python train.py --d_mlp=1536 --norm_place="out" --rope_base=1020.0 --tie_embeddings=true --parallel_block=false --extras=["short convolutions"] --optimizer="adamw" --seq_len=1024 --steps=6532
Each number is 500 + 40 x the weight over the matrix's rms, rounded and kept within 0 to 999. Layers, rows and columns count from 0. Numbers have three digits each.

# o: layer 4 attention output (transposed), 384x384, rms 0.0366, rows 39-58,103-122,167-185,231-249,294-313,358-377, columns 96-191
# v: layer 4 attention value, 64x384, rms 0.0436, rows 39-58, columns 96-191
o294:515517539345484479438495492575490551535530557469474446521497459486511551495503449475540551354533530510373509485443511473520496479474522459519513461509538550505476527426542483525487449493506455515500544489523502522491560552493497536512428531550471455500484483525494479456545509509513574444
o358:490497533581504430544478462554494584496514479529503468495528483551520511489543480497490520692559520534411524538502557494562533507450495421493477527496468527457482566464531554513467497513516526508500515511533544502512522524519497499498509508497510456437480521572478497480515500505449490499
v39:555533462514546530534505575482479485497500496490505560490508477484476532580467411371517487472383504499491546515494503535487489493451541507526530504536525528496514517495398472442514523478464436561537430509487466493518581511491485482465528456517489462515505507533567493555486555552476497497
o39:477605513528439476616467468495521482428496529411480517471356510561522465419521523493533424491424464495553493526468550451518469579465481580518475469517484556505513592510507488508450554555497416479525550502463470481535530543492535526499512495578483532503466561487493445499483451516548504485
o103:542479476541527506494539572492491518473524489506521543488522492526464522564472435398481538554407513510475511533513526498509515461430515499499503464530491506457526540506446527530506541495492449546539467507470505453489559529484486485472515512503489466501532526510551490572468523534453511533
o167:542503484462576532519571572510463476522546499472543555469496471484468543535470403409492539481381490524478527523501498517493497478484548456505528461515553476493523496509438526491491539474483432508498444471532473503529568515470469503449527501515473455521537514524541453540462499559437554484
o231:513551481455447507556452540490513477453458554384474491500403499508523484489452444449449422439399533484495550475507515508434490521361572549450505458543525521456527468511461531472518514496495461504515481419430418517443457537474520495434510457542517471520474494508532473529536436506474517472
o295:523511477409554478489518577487491493577508496502540555481493476506512507526472389424531503413392495484475551482504497480497480434485522486569529443503537529516491513457430555501498482478522450613501464503484481484503580546488483452415513449476499490505495522493590476495529531549474561481
o359:505518469571560524495546589480486483460543495522542538513532490524528528530500412402462504598385498491478519524501515487539514486483540476531536474532525511520494474499446535501518525484465454510487440537500488487532530483492436462487540524495490478511501522509570498566440513513444538508
v40:476529561483492519550444539605462466489531494449476575509527424476496475605472560386501496523559524456494487521483559499511507483536469443453541493550499491510444540511567528507518475510551514492454481509503495486535512505481520477482530545478508469467476470602537488468503494532440528508
o40:482480489540466454507538509446441517443563466387507540549444539523511441457490516515574442504492412447559525489482533527516394435500538555516533489488478486472441518504564461566575429490537464446487468530491541473475502512476522510492495515378407479511525510507544468513502535443558539490
o104:503474567483502529561450568607445493486557514462444551544499469391531518592478557445498472452565539460499497503463531467483486460520503492487535510575492487502514480536551491486505547494540493488517484502514479517532543503477546484481535527467473476473464513578522499487520515520472548438
o168:490515569495460526553398537659453480486538492499431530543530466459572466590452546406473506487568484475498474531487603441480561506530514510462527483519423496487478486535546514462529488503551512515533511490502450490509504459506535448516550523516523474464489488559541522449596515518440479497
o232:476474528510468446569529544597430490454591540452509529509460517596475450496515502484621503465515497427521527524512509503473483521577492495547516524552410507476492531450543445548540490510542513500458495454530566517515485538503470519505458570425418453501513433496568466526507523492515514477
o296:527488558479537527539449527559442527510551534477480542518530435537498476607502579406477451500512502458484477516494539503517489454536479453476548498583519463499431513496566432550529510506501528502519481517529494476530484547451488487476546508466453500508484520569550527503493473508478530516
o360:470512535483506529530463522578428478568554514543468546504532476449541471570491591428506463476525460467485509507481598443491517507492530443538523528524451507523489506485550511494547486515476551473491498503521508505500510507527504439504545529506492470462510488494564551453525513530457496474
v41:491492459503533497528465461482459401526519538502484570456533424470534496426485499563554508494620497500465447446502508489452475511529485466474401503443464562502504567497572538515456485486559465512534305543544550464503551516502510520498518473488543550462516502461487495528502405443545480506
o41:569561491486425495563519472493473437495472477499547490491506457475463544451514497521544502512492433491536513549538488463451498539507390509517489499512547558495498542454527509582494579552501522454456540508454552425466527456507550489492594480550475517421509475481484520558505527481467442496
o105:554494477508498528544480474483465451539535555496453582461544493445498508441489513560565518470615521505488443426446509524480474516516504444492432526445490573529449502520575559487466458441506455521570393501534510470472533509491449575545500509515535502478501486470496461531523438469513497455
o169:616567461548459485485509468481462373544538563464482555506535457482570473486452502534527491504627562494468436452482481461451455470539542487531403473508508530542502522534586546542465527431493503550489357476518525430553543557502433557466503533510510560467465494498498493523525434457508461458
o233:582497493509418436539504460545472417510436498512522469444549422512416530440522451522576550452524498548496516537528495497466488500507428458558476548475468510465505567465532541585449589545496529509492455548491554493509554528528468506490548497534406530417460446516498547515514439512515491507
o297:562523470621473506536455468495420425482517469506511571430545452487503493455429535563546564649579459521495460490606504545432489475480452468511441522466431581519480557553524469511443478510514471513534378559528559487472532486539498540505552450458500509460488495505494468551526475519468406552
o361:558494459528461486508503467496488455524501506518477584464529470456513488464477518549561497514619553509475486465514485490484458469524514462483402498501484530552462531516559527504470479486535493545535367479511536471520534546505454544497492518535505545467492484490469494541501417455497484502
v42:510544551491450426529426507538509511506493535489471603442529514439491507497518515677496513457520573549351499482506494533487477499557439519511545483456489550482491438450462475499435508503588510468501492509537551423524501524555494492532488511500498475399533466565585494429489531481445520484
o42:493437511465431500455471502488544472453558485513508481496487543538462526523555502504456533454472577493480456503527494448392531493468516535479573437435530510548526569429423519504499522493448478545423526424508499483494508485477502545502510523501476511494538453480532557529484468496508553511
o106:468531548539465498580420475513512512470506550515488574460521491471472508496489514621499536521525560528397512500537487528477487519528472530539528457487461554487499453482486470487459523505568508464524491516538558435536509512548502510512504486482479472423548497536545472449455523517465491476
o170:470539535512478473585395501524494530535472553488450605464475508431499528477480510645524530475528553551381493456491505519463479525531488528533524455480468575523418416467477485495413525470566511487540479559543543410521511539509503545527498471467496468391566464529572512435506511541455533488
o234:463541554573426477553484529453488516419449517566561575459480524386486484509546527586473499538501536518428498460516537485539508430539504504533520472442514558509500477486429511432504558459486536508479527447417499450539525475515493528527493506508481477427507518527544517494508538513471516505
o298:484526535459469458546444484542497520515505529492448564463470462477478492475494499649512499414478557541399504474497486536529495506549462489511556487427470535555515465450476499490469495468561511476486487475560532465546484540533476520533512488514473498430548472505552507462509513497484525485
o362:494535529543475492543433507493520547520479530492475591440481505442478514495480515627476546522539555545415517474477501519474481538544510514569546514496460525517457414462486473470461511477563520450519483520525510413545499510514470512531487487463491491406547509524576516440444537511479503493
v43:512477536478513453475487457561566557540481486533547558522491583510505475492484449500504501508445466430430464505512551534500542510490539550493459513457485451517522539530605503446545493533499566502490528511526477510510511448475494523486532553462490473668473541513560493693489468537568526475
o43:530537463491532406527538526525459448438574458441472535561603539548558477497422462519487555526548520492484458564531515566479437476503499504538485588556488492543531590516528451512513622463517541497457529415531490452419523484478509447401504488465455490508442544465484527483464496469424579519
o107:526496504478520508472470451558543500557487527514532556496488556482487494513497463516508481467462482437429454497492521486509543505504535508525478496454531483494492513516576491443527465529455531477528519505495463485516488455473528537527532523514466498628471513518562481635504461510546465454
o171:540484531581514482488547450540604599531449499583556546498519500520508498498458446489515542578450474437447419449536522499481549499482543515505470526415483461518459550497582481420528446544517554491504528551509452531532515447514523554492510516469477449672509562527559503689492489510537424473
o235:521511519473516484542499474512498516413435496393503524550466562450565465467405491494495500448497461437477507529521560498527501488493508518526517532538489452521462530502556468574527501453523545500478521461567540496581490506499500511421541503536476501574486485495526497576487447487555521491
o299:512498523567494509521475440555525542454462514547571535537536567556521440473508472504440441587463442467421426520539558528488551508518527565498426475472536449481519527525574481470512506565508580462493501511507492533519474464507503539519541506524482476606477553528494514635482470525459434508
o363:501485528492504514490531442527546551564441506555541557498518521521502486553474465490538513481441502469469478499493549505454541512487510534512472498449504459516458560519579468465535494531558535499506541503494443521511500472520532525501526531516499451662487541491560510663507482525533447452
v44:518459514518543522533465506358526522491491491517518545489475453524534460525452471559532475446560474473475484484474464478446552503503484495477505508560493529485526530588591502504515479457511501531500511514514498432554529505500524498473438481477527486472506505502568481516506497478527478465
o44:491497560485492449508470491447440536552508505558516544442491539462481473550426490495499474488525457529482504507518527481535536468493440492431432486502510565480540471541471537381508444506508555497566535511450482518532499474514503464568542468510456485491510501488512429490493436553470521528
o108:490465524430526497530497512435546499550491520462482536524473470458499509511481475565529448396544499491483498470417474429473482538484510474522499485526513541534467482556586468487520472451478477516514543495496486433526541489474512512465452533504507516496483475533548522500513467476535588406
o172:468508505572499496559464499425573543457487501530490549499509471501526426521464473520542482559574472477468540493504466438475482523514547544519500498533509498509484527509567469542492525488479485539491490498476503450542549502499521483447426509509536493472475518532582577499461473463533472506
o236:523470503395474472520527497465482566550526549505477499476474493495457478513500500557505458348513512506518478505486504490468557458535495483473479513498500551443528511558542501447532500512530510552540491534508535475458520517493508493550482477487466486441506472484553401522517470537461541487
o300:452456496650509490566482481373503542444445454565562526466555487568507434525471495503513493696551450507484469568572499479452518535480489477506500523525489492501544522573540425497513516509520505561516491550545533492555511453551483481444500542481496499481502489531556493542505485482479393560
o364:494497505428513536498503519460554508551472492447491513511447491493470473517461467551501478366537450479507523506499460444476486523494483492539516467501532489533519504499564468501519483487483476534495493515486502457554538503495508509469453534514514479460502490513570545509514449475540548461
v45:497536525541497467489522489487521607479526516497522626499477499516519518548482506544525521525430421455596491496514480454479490555482514468495567522509486475504542527470542469537519485506458540441508600491451476509474541486487521471504478491517523602504490503404434534382459420506539500530
o45:489304497561449512521546494493527589503481457544540525514483507516592544521487496523447563646444491468480557494538440477381451532478604462639561516534515528532515401519530452490486380510494537536556536476504504488565490506521489521433489484472471504500432535447486526503453532465555513553
o109:496530525540494503500493473484532566462484476493514589499511506526533470533516497521451541615471433501605492531572518507449489529489503518471540546493467488517538519510516506475496505537500502440507572522473525537485524496546511482534494487500562562499492504453463502447490461544534470550
o173:522556509425499499437534498489550555449490544443499601533426492505488536528504528546527495460439486435559521469489491534417501476448546500500585517491440451546497540499554495478543525490479522382514577624405432504448509478520524462549472484545520630483493460454432482401522406469555582451
o237:499397510494445513524487482523509547492497503604492560557561463566534535542537467525480508598434496465527494483497452517441510566466496466504535529550489529456515471527501461472502425501475534520467569409507504497431485497467506545520439526528498510510434498513472542414456489507562506526
o301:527505535497463489461545475453483570494530508489523581526465503549538474531447485552516525518440431473578481447505496486438486517490545477484541536510471535548527522533528499513502476455489503482507622551485503500474538492486486538536459506465500571476504514416464503435513461531553594510
o365:509535492551475472496495485460521572429466510546495622519502496524499518547466518512507506657438457488577503478487497564507530526480496501483544570476476474493511545522520486475507492486474534414511566537440472501492534482531497491541488469490552571480460509449439518402472425507517475505
v46:532489531514495562542411550427527596496495504479506545515474517489543523513508407628488558506565474606523509540480501529503548505495519474505369505450476505506495538629482489496504459553522452515501496499507480515568558504498514543502540522481470453445495525483359467561509550497521472470
o46:500527533538506578451541452523490478529515474488511529481452456478555550507523483520503477521526498587532473548476576509546514543515511495552529512520500552552530470478554577509472434489497450577460494546453531510545558445446607517525534468518578464481452495556440475512442551482571508557
o110:514462521485510552537427518457518551521512507477494541515481535501461563534467432616480556484547452593521542515481533587538524520512452477497404490465526494486458529494499493503505497528509446523506499491512516536520536498507502547538523513465477458461502538489383512562564549512508500459
o174:552492522543492530481425507446531558476508495476527518523497481527534522497461417602464572566530487604502526517480512569478558488474453486523399538487473455484453552542445451520504520523487459518521488501507513508564537441529520528505525481471440502450475554498374460568565528497507442476
o238:512567582482573519480464557458510542490509529474471489560536465477476563522409426530449528565499496547539493466504471527508490481490500562449455541432508567538444437576506516519488549488548479491458493604495546475578522456480498481509476544563487495427365508512416486546475463526523471489
o302:533505515629495523528440530437462573453466466468471572494511537502503474559535455551443537644542443572533539560483490528491490521516454507524389539488523548503472547584499427475497484584503460523532481510483496526528542480497476528504520513467497456460498573496413479552517544516530423499
o366:531513506484471498523448521448529535507496500430474526489504521474529554482479460602466528487554483567538545523544486537507553494485474467501401525488511499507462551542458466487510487535464457531521479532529507528534535501546515539497516493493447471438480533527386465560556524535507481478
v47:490564370522543488490443497544493546501495499515493442521522479485526505411530604561539521508363541515589519549516484473564461514518488550490514527457528559464475533526356493523526500549510504474508480480466520452576475424529526505467562465514446547471453465538595537456500497525500451512
o47:473560500479505503479508491509469488515524526479508523512533504509465493489463504530483432581505475527536514485415515506507482480551532527503494507505493552472538496530510493520538451468573441487513529524484530470568488564470523521553494453466436519485463499485498467454463525514508547480
o111:491530403623500499518453469487517550423498426504520455473563472521527458434562584508481532658403491519591528570623494512557500475475473518507510558465507588504523517512417453452511566599491510466514490504492474493541457400556527449476541471512522505496442531493574522502486528499484393605
o175:519532358454557504504485507498556532548505502505478445480461443443558554449504570518542470422368512499567522512509466471530527522495531500510513524455559572504481539466393539468500461550461522447471522575493475470540512483517538498474529522513470528482492451550580514460502497484534556525
o239:490502426573511498566422495497485529408475451528488496492521482570467474495498531533442487655462487512500502494456495482529552529502517537507458515487545540500506550508431545537490415474489450459524480498474460490574522507499468540500536487425475544469472503511563445414479530516508478487
o303:494486407444521550427476504554514524553537500460472468563430512520543526414505570571489500437380509513575515460450516509549510540519455530460526502459571591510440512519417466482534532453532509498522518481502498479533474448467538512501534471476496520468482540531530562469535528501499536437
o367:518514411613521515533444457497572603444490450551531458502522456531528495467512597530521522713413526546553521536533481488546500506526479551490495510499509578476485540498420521477487492551540521498461478528472479482549506442546515472486529463511509538471477527535578525477518535498485474554
v48:486475485510595504498493584488508553517449486419478423481471526502501495542479588463495512503487406512429455481506501475488508510514529523521585496454522470464501460434509485486454467533527564507496468528494466560579437468533517496549526448484523439478482465443548506380519527482501474516
o48:474437550451433514514511502492480496542447517578487538481552495587583520473481516495437505435472525509469495424469477529507425487465510504466541507498516508553525509541528487439502463421572493481581470507415573491480502596430538495574487527554486498481572432530557451499469512488461596527
o112:465485499529551529499516565477493556554506515524510432459498529480531508549461567474502548459479427532483475497497488479490506470482518513506554533431509483538495482440490525486492434539490555535492479531526453570548463450544518466514529461469522474497489499454559541388490511465516472519
o176:443499479553619532498508583462536538556486536533534443445493524485585508550412594478492554493484411517459449516513474531508517481487529521511598519449569486488471466397484479492447422564536547519475456484543446552542472427561475516576510457460488450471497531449541540380524512456501427537
o240:489492517473472493529518539523513518522438464468554493485534483487549528523591581464463522456471555544496475486505536446524467519505556490507542488493514494487505479532521439505493422487502486491569474536389492544569534553451520500543502464494508450472591500497539473457501560458480539512
o304:439478468466581516489495580487527513564472482464484471508484499429496526566475558489516502412490450544447504478478491473460505474520474464485587495452509472527498495419507471478479420521513538547529502517491488527573456485484557471549509441460521466491533453425509479406523530489573543489
o368:461498497529560519518509565480500516550522538524507421453507507462555493523447566491507535497477440527447462502511493506504504499505541529465564498456507491479490497456481518510478435559518551495476494492506498531562462428505492477556489480439516455492477487471547527393513536460519466519
v49:494506547479470527539521403494488545486507507529533438489496507496467512520480497483488517513462497472518476493485592468458514499490513529539513515492492501516486499500445496498477507513489528480523483485477498346491510464513466507511560482481492406401453479519456563598491535493477527507
o49:541510552592482480488435483545524498412435445553522416481496487542472525510496476555481525615511497460477553490509473478395574475462444458503537569473489480483536458427452449483500480517483519517524519461503497470482497535487538537464490496513439485481483509531464485565516517545471482498
o113:463496524598523498532465430479446545476488449518501464484551530554487476522460479494459498608452491493518493537523579487474530494460502517538501511462471479529507510464436486468472551525489523485504497495481518400516490458529504508509511515537502434442482527505465535567482524474486512527
o177:526445545514541515533492430559503514504484439525486471526503541515419526532437474496524482476467494511534487499485612474467530509474493534572489487464530507511504501493481538452479535484500527496550496420479495357468499461468443500535529533581510445406503492507475495591504489447515593492
o241:518502560561495447483476466521465494448372550540519431538495482517335505487540550533522485585496482469522502493482527467473504522468501437546497528479425471450476404454455563504458516475468497525584470469487491450453531521470458469474511465534512448411482495520434526611496511474447501514
o305:502458535461473499492503446480452496554507526446446455474487546475470499528498526480501448368509505446527465482400568467490526509488518476528486521511544512525415446514505493453525496491471502458576490514500491400511491470437483562531520532537439466451503503531462512569537486435494572434
o369:490469536572475486529471427515505535476468466531493461519538527484453506462460476492481532604486508470514482518500578493480519491508461519546513505444457516490519481502464530509446550477492505518525476440492521380498518464523500503519517520532497431410490527513469507562493505459472522505
v50:441515570504569540494535547498462540508485503499481585566544507503475521574543481442527495523381468521506536543480518480463562503499493496570501521477507516447503519485445540516516528558501465475555401488471485478467620489532557483530513514477476590431457552533516522493484478514470493525
o50:516503537598568443485437488525510550446550512506429529553484524518539482434480503488548449587508483500527478512497473535524515536500536518526528517558481462484547527538489439554460562433565435539498533558488511461531528409475512472508459460456502520514528648532484571548490525497473533465
o114:494511543521538517499469529496453514425492487485424534507504518509513524518554494440489558544432492507515529547488525479483531465499515492537502561460466560486502502523427538454551517550411470451585424507490499507496605498563577522512479535535502565434477465501529485527539478468514461542
o178:513543562460552515463582557535544518443499507497488557544465516502457562554531463463543513478367470491499531517498568470472552433527487489572496504487507528477487520513443524468573508540406506470595408514514520490499604531534553524443494531566465595432466464553483520490564419486506447536
o242:526444473549547419448493535489476523482538527487521606540573507509567439443421525464528522591471508474503551512461447467471587473491494501554476539518473489487536447444481511481444487493414481514515516560430563526487554448554535499518479503491479510464510499475522538484471561490461429486
o306:495495532454568571464510540489472508496470505473427544569490513501509497521530512485504503406409511527494547541396509507447525508481510489529514505478546515473475511519483560506536476504429428492560430496480500484471578500480556510549528529459487578457490472545478470504536422447442532468
o370:509502581502527480481517564494502523445473461523497573554480502559529519519533503465517537572402522533504570534495534484461559470499488499511491538482461523489536518527439526516547500522436490491577419502491512492495582506527560533458491514522492551430474513485506517515525471455494472521
v51:506448494492544459504496410441492550500499491542465482552454452497533517500456493425471549497442508447564542454476455453505530495550503506498439508465519544499516544544458477484513480484493541510544613512529493538489507493494529505504498470490513473464514496545672493497505541467511504480
o51:523520542489481456535511518512484494580395519425444502550512530515516561465514512480491498451524505521552467526523555504469500528478502554540574505506475459486490569478507502494471464510522493465488493528450476541472519467522528530428474446392504502511498503543559504501529505505475510577
o115:528436498500540502478495453487484538511465470514466507538449478481508551498469461485556476430447501463518529412441473450492498522512518498465451515509529536481495489528459527493484489456496522532511590536532534504485539537456482525512483512485469507476516493549607515504482490486494511439
o179:507472479528476425478545415499481558498399458519489473563444405514540496488446498457480511447435470470548522499480470446506522497538516492496444572485509569469494490560466535475529540492486548490500567556532512505488503543479502545509504489461500472472497464556670445491485489481516457471
o243:518560544487532405497505511484486518604395571516461456578502508501453513467509521458521479435528473485539515470545512522482515529499555546567502416489389474469523595414492434529519453461474475519532503592420533517445540513476473557446482429468475508467498469577587459455490462529491485546
o307:514551537608521433534476431455497581498467462547519491509510465535509486495503470427472579596456485444539544503547455437522500471500477502511434534496511548503547532522470472549456506508461515508560574549498540501498510539544496451470479497454473495484469464506652496504463553479467411554
o371:515444465541492458478524472465481543496459498506495458528419455473509541503496497446471493439433479458534541478499460456510513504512532479520447519506549530475478484546476469479512495519469580517511594560533524510507495525502463563486528517489508471464494456539657477511452468505493503486
v52:490472509487460482541479535519489503525479497498524490491539438523478510504514476542505570536426446495520467482506451428508482510487436489541502477504522437497473532461466480506465532521560500528460410530487472480510477525533492564503507520493505447433490513640571482448497493513461500488
o52:528492411593571560537492492482512487427500487536562452493590444540525457460513473537485539688529455504475505484524528536474507423453481551507507534446454506478472485492508560555554484503488536523563489492487545497476510479453528525489501550471526504449524491527516509460478484502500417492
o116:504516522576455459535490532505481521502512465526520477473523472575485469503502474509499597590463480495519443517552450458483496501486492537542482484482421422492530527479455434505462577525473535506492438569497472500548457475568530459457546479504513457456502516584571486458488534487427465513
o180:521487494499498520506470531520512515517510468520477499471480504545461520528545501516519522528454460479527463462524509442505533538505484439516493458546527491544545508431452463493486544509564497544440439549560421495535491505497536551513520471504491431428517510595571469465530477476504568514
o244:535464473641570551613405484490543529456506406511492533504539490596495467469475480501523533735467477543516477546521481520476526441493500508535503524501480509501488526464479554470437468549501533503518485456509494531464537453473506463464487515447506512441520576508517535472474504505521456527
o308:542476478402519519497532543512440473573490533469480470492463450481477553493493519538505484320470491466522466473406424500453491543507486464538506518487515462548473474503475488460491483495501511483537423533522458484515412540462523612544528540527486475451509504590523517449529451473479603410
o372:524489499523508475592452508480551524492531470535497507463525493558487472484491475520491566602466473484527462488507483463509522492490518491497491520523438473507513507474443489513457534509527532522461440539487458500526472491521534535496496461495476462451534542557552487478501502512499517501
v53:484493518478496558478470527485466448504494486472508522545543505505473457454475535516436488500495511465584532518456538538481508515483449485501514543523523477536473523484473519502463507482444533451430510477527501563535478530380488498504522513492499585559503474574408494508523507511441518508
o53:511569508474566441517525507493550580495514467447453501545554541573448502504555470524506462452510585493461534467460474541509451461519540472483475495497479450560460500500516564512523538511445472529529538518438518517516462462519505493491502489506522520486493529498464502491546584446512558445
o117:503482531496537485479484539501442456505484497501547499522497497468470448458457528524497479496508530478568583507471552527492524496516467517535532543521547451485479499480495465527460514452499522464443499521509516552551478484428517501466538497508491579542501506564442476518499478549469531499
o181:511441527485523499502422536500425413475495465521536521553532512495468431473460513515476477488505521461572561532497551541519511533458513531557498550509598433507512488422478482497497497483462532430459504492497470563518483502402521471491514502516470574576513431535405489529510518575445472497
o245:545516543505538489482522498494504534485499566453510534507549502587480509473525492510484421476517503465556506491425475504406507470518493499473493471469536505524475475483477559493501518489446525456512534541498539566512424462413521488591570511429552541544480608482434566496554588498451495506
o309:552513495530504495513466490502450457475518496495491508534465483505487472480513515483472471542484546450544538476463507520523516516478468473500512592539509459468445503497480514575505529468514551460498518573527526500559491518415477511533539482526488573540477530557435506513504483563494548499
o373:537439493537506518464438531502429406501484507542504518538486499490472471444438531530475503511497520455573535522455545503540515515465521519558499526515551458509519494436474497486492510489459536440461474496534489568526522513414514495478515488521444585566512486561413477501514467555465462525
v54:540543543499523388440511533559509437511546503514485580509499456485477512394456451456517524516450559554470479534513474525487466525417484528520524458584509525477499466501447501489511535506485586538502446492510510450479556494506539476500504500503530491487436490509498518524503464562485498496
o54:527454529450456530498524512474531416511500457548497483520484499497469551526486526502531504554518528534539440525485523522484506581539549530505559489518459553495541531479539488547563456488537569484515502497563599491519488506485572510502489505452547489492512458500458560509443517466490515532
o118:515536529582463412474483518518497493447524473559517547480536445521485454438491475427486578615472545492481485551573478507498482491460521522485502473536483487420532517552509479502520566512491545509517475468475450455479532463526520454501500468497511516489430509517519472505487471521474438542
o182:553477518443553442455484533556479403473530485493444586516454462484557517432453450463492519455434545519472494509509465500498404500450477501465505500522500547440472465477478527481531527518483525523535497447499458464494533489493517517501509506488496497476437458509476471525487458535488530403
o246:480510515510490501516519482496505441551452486530483508522444473470545549485412486487489548627486507509511475515488506514520506522453523531492534484559437547474518468473477505472553467495498530550532473472566531467513504490488556519532539498452503484458554489515454512524465498460443468493
o310:516534546341479422434519543565531466591506505581475574501458472514471515373462421517537475341428523526430445451517473523531533527442585550503526451582539562523487583504436515446530531456500586525499477434520484459471534504485526488518498468515484496490481462506494557499514495509397565439
o374:491535544602536464519470494510512476444516505531491588546519437540513490481459456474492561686460558519493510517470481531469451510446514542482515492534446511483513461475499509499510515488516513495508476462462467481480516482503518491503525477506507518479454507480497487545437474505457458460
v55:523485405504497524519514575551509551487490509514482375503480522517521484459452609533490505490417487444413486487498502515479543527516524500478376510461508512491520535479485518492420506520474518510523562507512465528532566501481528480494497491511539515462531574410426522450535481484553532518
o55:542549489518479535485440511530513483492475473640434514512473487491487484502521481429454566460458496529493537474545551491414505562529497513517504522484464464571491430415485476476494459538521434470495551593445514530477485516517518590467510512633492499540504494519482429532527498555518506476
o119:489536439476494498482502567545480520549517537471491385516441492506524499498474586513478497460444496459409480482441470474486530542514495497465405488481503495460487519515492518539433466504471511512496562439529447486534557519488525494475484509562494524469495512429450535448524511456540527488
o183:448553401499536536532482575515525526486502493445471387513456506483555524471468630508491487473402429443415467528481446524511536568528418452453395507464531518426534536530461517496489503523507516505528575451524480529549532441506518524496479510565515529440491544402436566456553501446534490511
o247:510554427459477559522403527546545504533542461573497449550501496533491515506554530473459636431443489485459500487510544564428554496507506488448452478444432561628549455519456379437467507507519470520484544471550552496492512523513518522482540517588544495523501480523456392499557466529484466479
o311:456556447488489485505489555561497534528478498512513429469503501557515498453501557527504526485435530433400480491519497513487544513530472523498403479458481506478499515490480481508451475531474512487478496522516454533509578519532522487488488524555562503487447499452433524465492505490495469497
o375:489522427472532542519492563533510501544474510432477372547448482494521474482464600542501481435423474457421501523467497517458525546532464502468420485463511515468514539488497518515507493516494518524532572467493458527543538479477534508499485514526527526473488519453434528446543516425513518481
v56:510520475505512536474485501489498505506466515495479443456504498509555474512472462458513464487562469433465469525498567528514515485500446510491512504517474434472506521494445534535533476511482511507461475486509463512520486491475530499495503469491507547522462485554597499446477502456423489469
o56:492530506499536476425515469453435443520478497485441542427404489489469506497591505495468463554483520496484524485511470436524491596589475503483504459429489537450504492542528482435520497486509467527524464467434531512449473482502546461465432392515523589554476553493515518503583472568504564476
o120:491468477502506522524493485509517511523527527480484457501513550523510465530477480469555517467584481452520452523523530512489527484534488485496515502497481448464541465496450509494535516502562509532484509539541456518535513484490520480523514491489488522501460483539589487471501497485478528494
o184:502536499488502514502491508510523504537515584507485424443485481490512486508464454458535477458568469443474449523496604524462490503557507503472536536496560434476484497506419537523547506442520512576442490493502459510518508523467518517501514504499462507539443476567605465441526489471481521489
o248:527505487508472490454461476469521494570456500500494484551463489589510482478463494456502510528481518471471504523481548496501455561560481499464512500480515434472463548495506524582497492560519481509472503384525506528503515450495503504444487475582482552486437555499531534447532476548541522463
o312:485415477468542573433491498505488534577494494507435488439509504545502480512529495443488485429536472446438474529498551529507498506538463492470505466540520426511501519495483454457553467525495494540526486519510452548491492470442528509510536452537518523536530498542566533465511467486479532519
o376:473509471506490498464516486496506524539481493525492446452512524525523468540427483459516479488573467438479444529519561503488482516492517471522496547449492461438492536487424519505533491497529517526451503494509445502479526484484487520503529491460486521500482495504620480439488462483493512506
v57:500517525513486471436517525455438539541510532516462501549434509539483540484482466534532460526520572502485542490436418506522496517552533415426561587536536441509472540488401513508549495499478436498524476542547549568519515457481470477521535435469453533418423556507515553488509532470513506449
o57:521506536584521487519461479490504560446501466532508498460513544503504461487490510487483538646524523530523460517531516527494502462504490496508482506502462501508493512483454478492462517532495517516501464495515521508494507484521509519445516482492502479505507517511510498534488531507485446549
o121:470549519708482493502448486446479559403497486573521495508570502525530417483474488479457533767504512492492486560562487510464541474509496499512503524545439462491533509518462433537461506506478500472472464516470527530523489447532482449469529474498514502440470537520528512508459527506474404550
o185:491529491642549499451474504476497512442495525513483506519528509493552526512507475510482511731503502473488518488482469497483560500553489435480549524537459479544502455463444481525504493463484454490489483512492539556540477476459472544509545474480516530429470523532508500488469486480501483535
o249:532511532633515488534436473489507553420486458553511500472525526540541467472478515485492560694517499527527471524532514518507487466521486514526483519497465487484505503485455518513467523523499526508516463507523517553484514469529498536466525511477503470480494523509515490529478530497481432554
o313:486560517600474502480468479470474537459508545533533492523527493528534456489455462486453499634501528461463472507506483488503544490493517478496485507522484490500501505489457461554508503461488512439478472492491552533527529457474493462474510498492500511465482532502503521493468501499483459502
o377:514529518757525499488440483478493567382475499573513512519536490531565464507474493480462550845505514503506486535508495502487534478532485496499504531529436501517504479509446477534468521481509504486510475516467534558512471462515490500488531473487520507446469543520537493514468504495487427572
v58:476450479485492494545481505488505486473479519504489438509538441519493499461502403563439509480489478392418543505495553482427475483525517522497621531501528577520506473476590524414454506563486524516516470486500514557521564501491477539509531552447534530491527476528415445424493480425517523498
o58:507489509475549543497476509501479491472501493490496474511518452497471464465449497485461477434486543460447519490502496537510492491512511497514513505508481481481524458563540485496534506507477489513497519440508477525534501460532497471490539441507511498512533484477497544429558537493518520475
o122:509484475406533517513513521523516440541506535433460448492456521507498561495546433580509467369489517413433532461428535474449468508541493479487615519497556594511416493475571501458510465544482535540553499511524514512503556518437525548535497564503500522501521444511437471442545493454536587453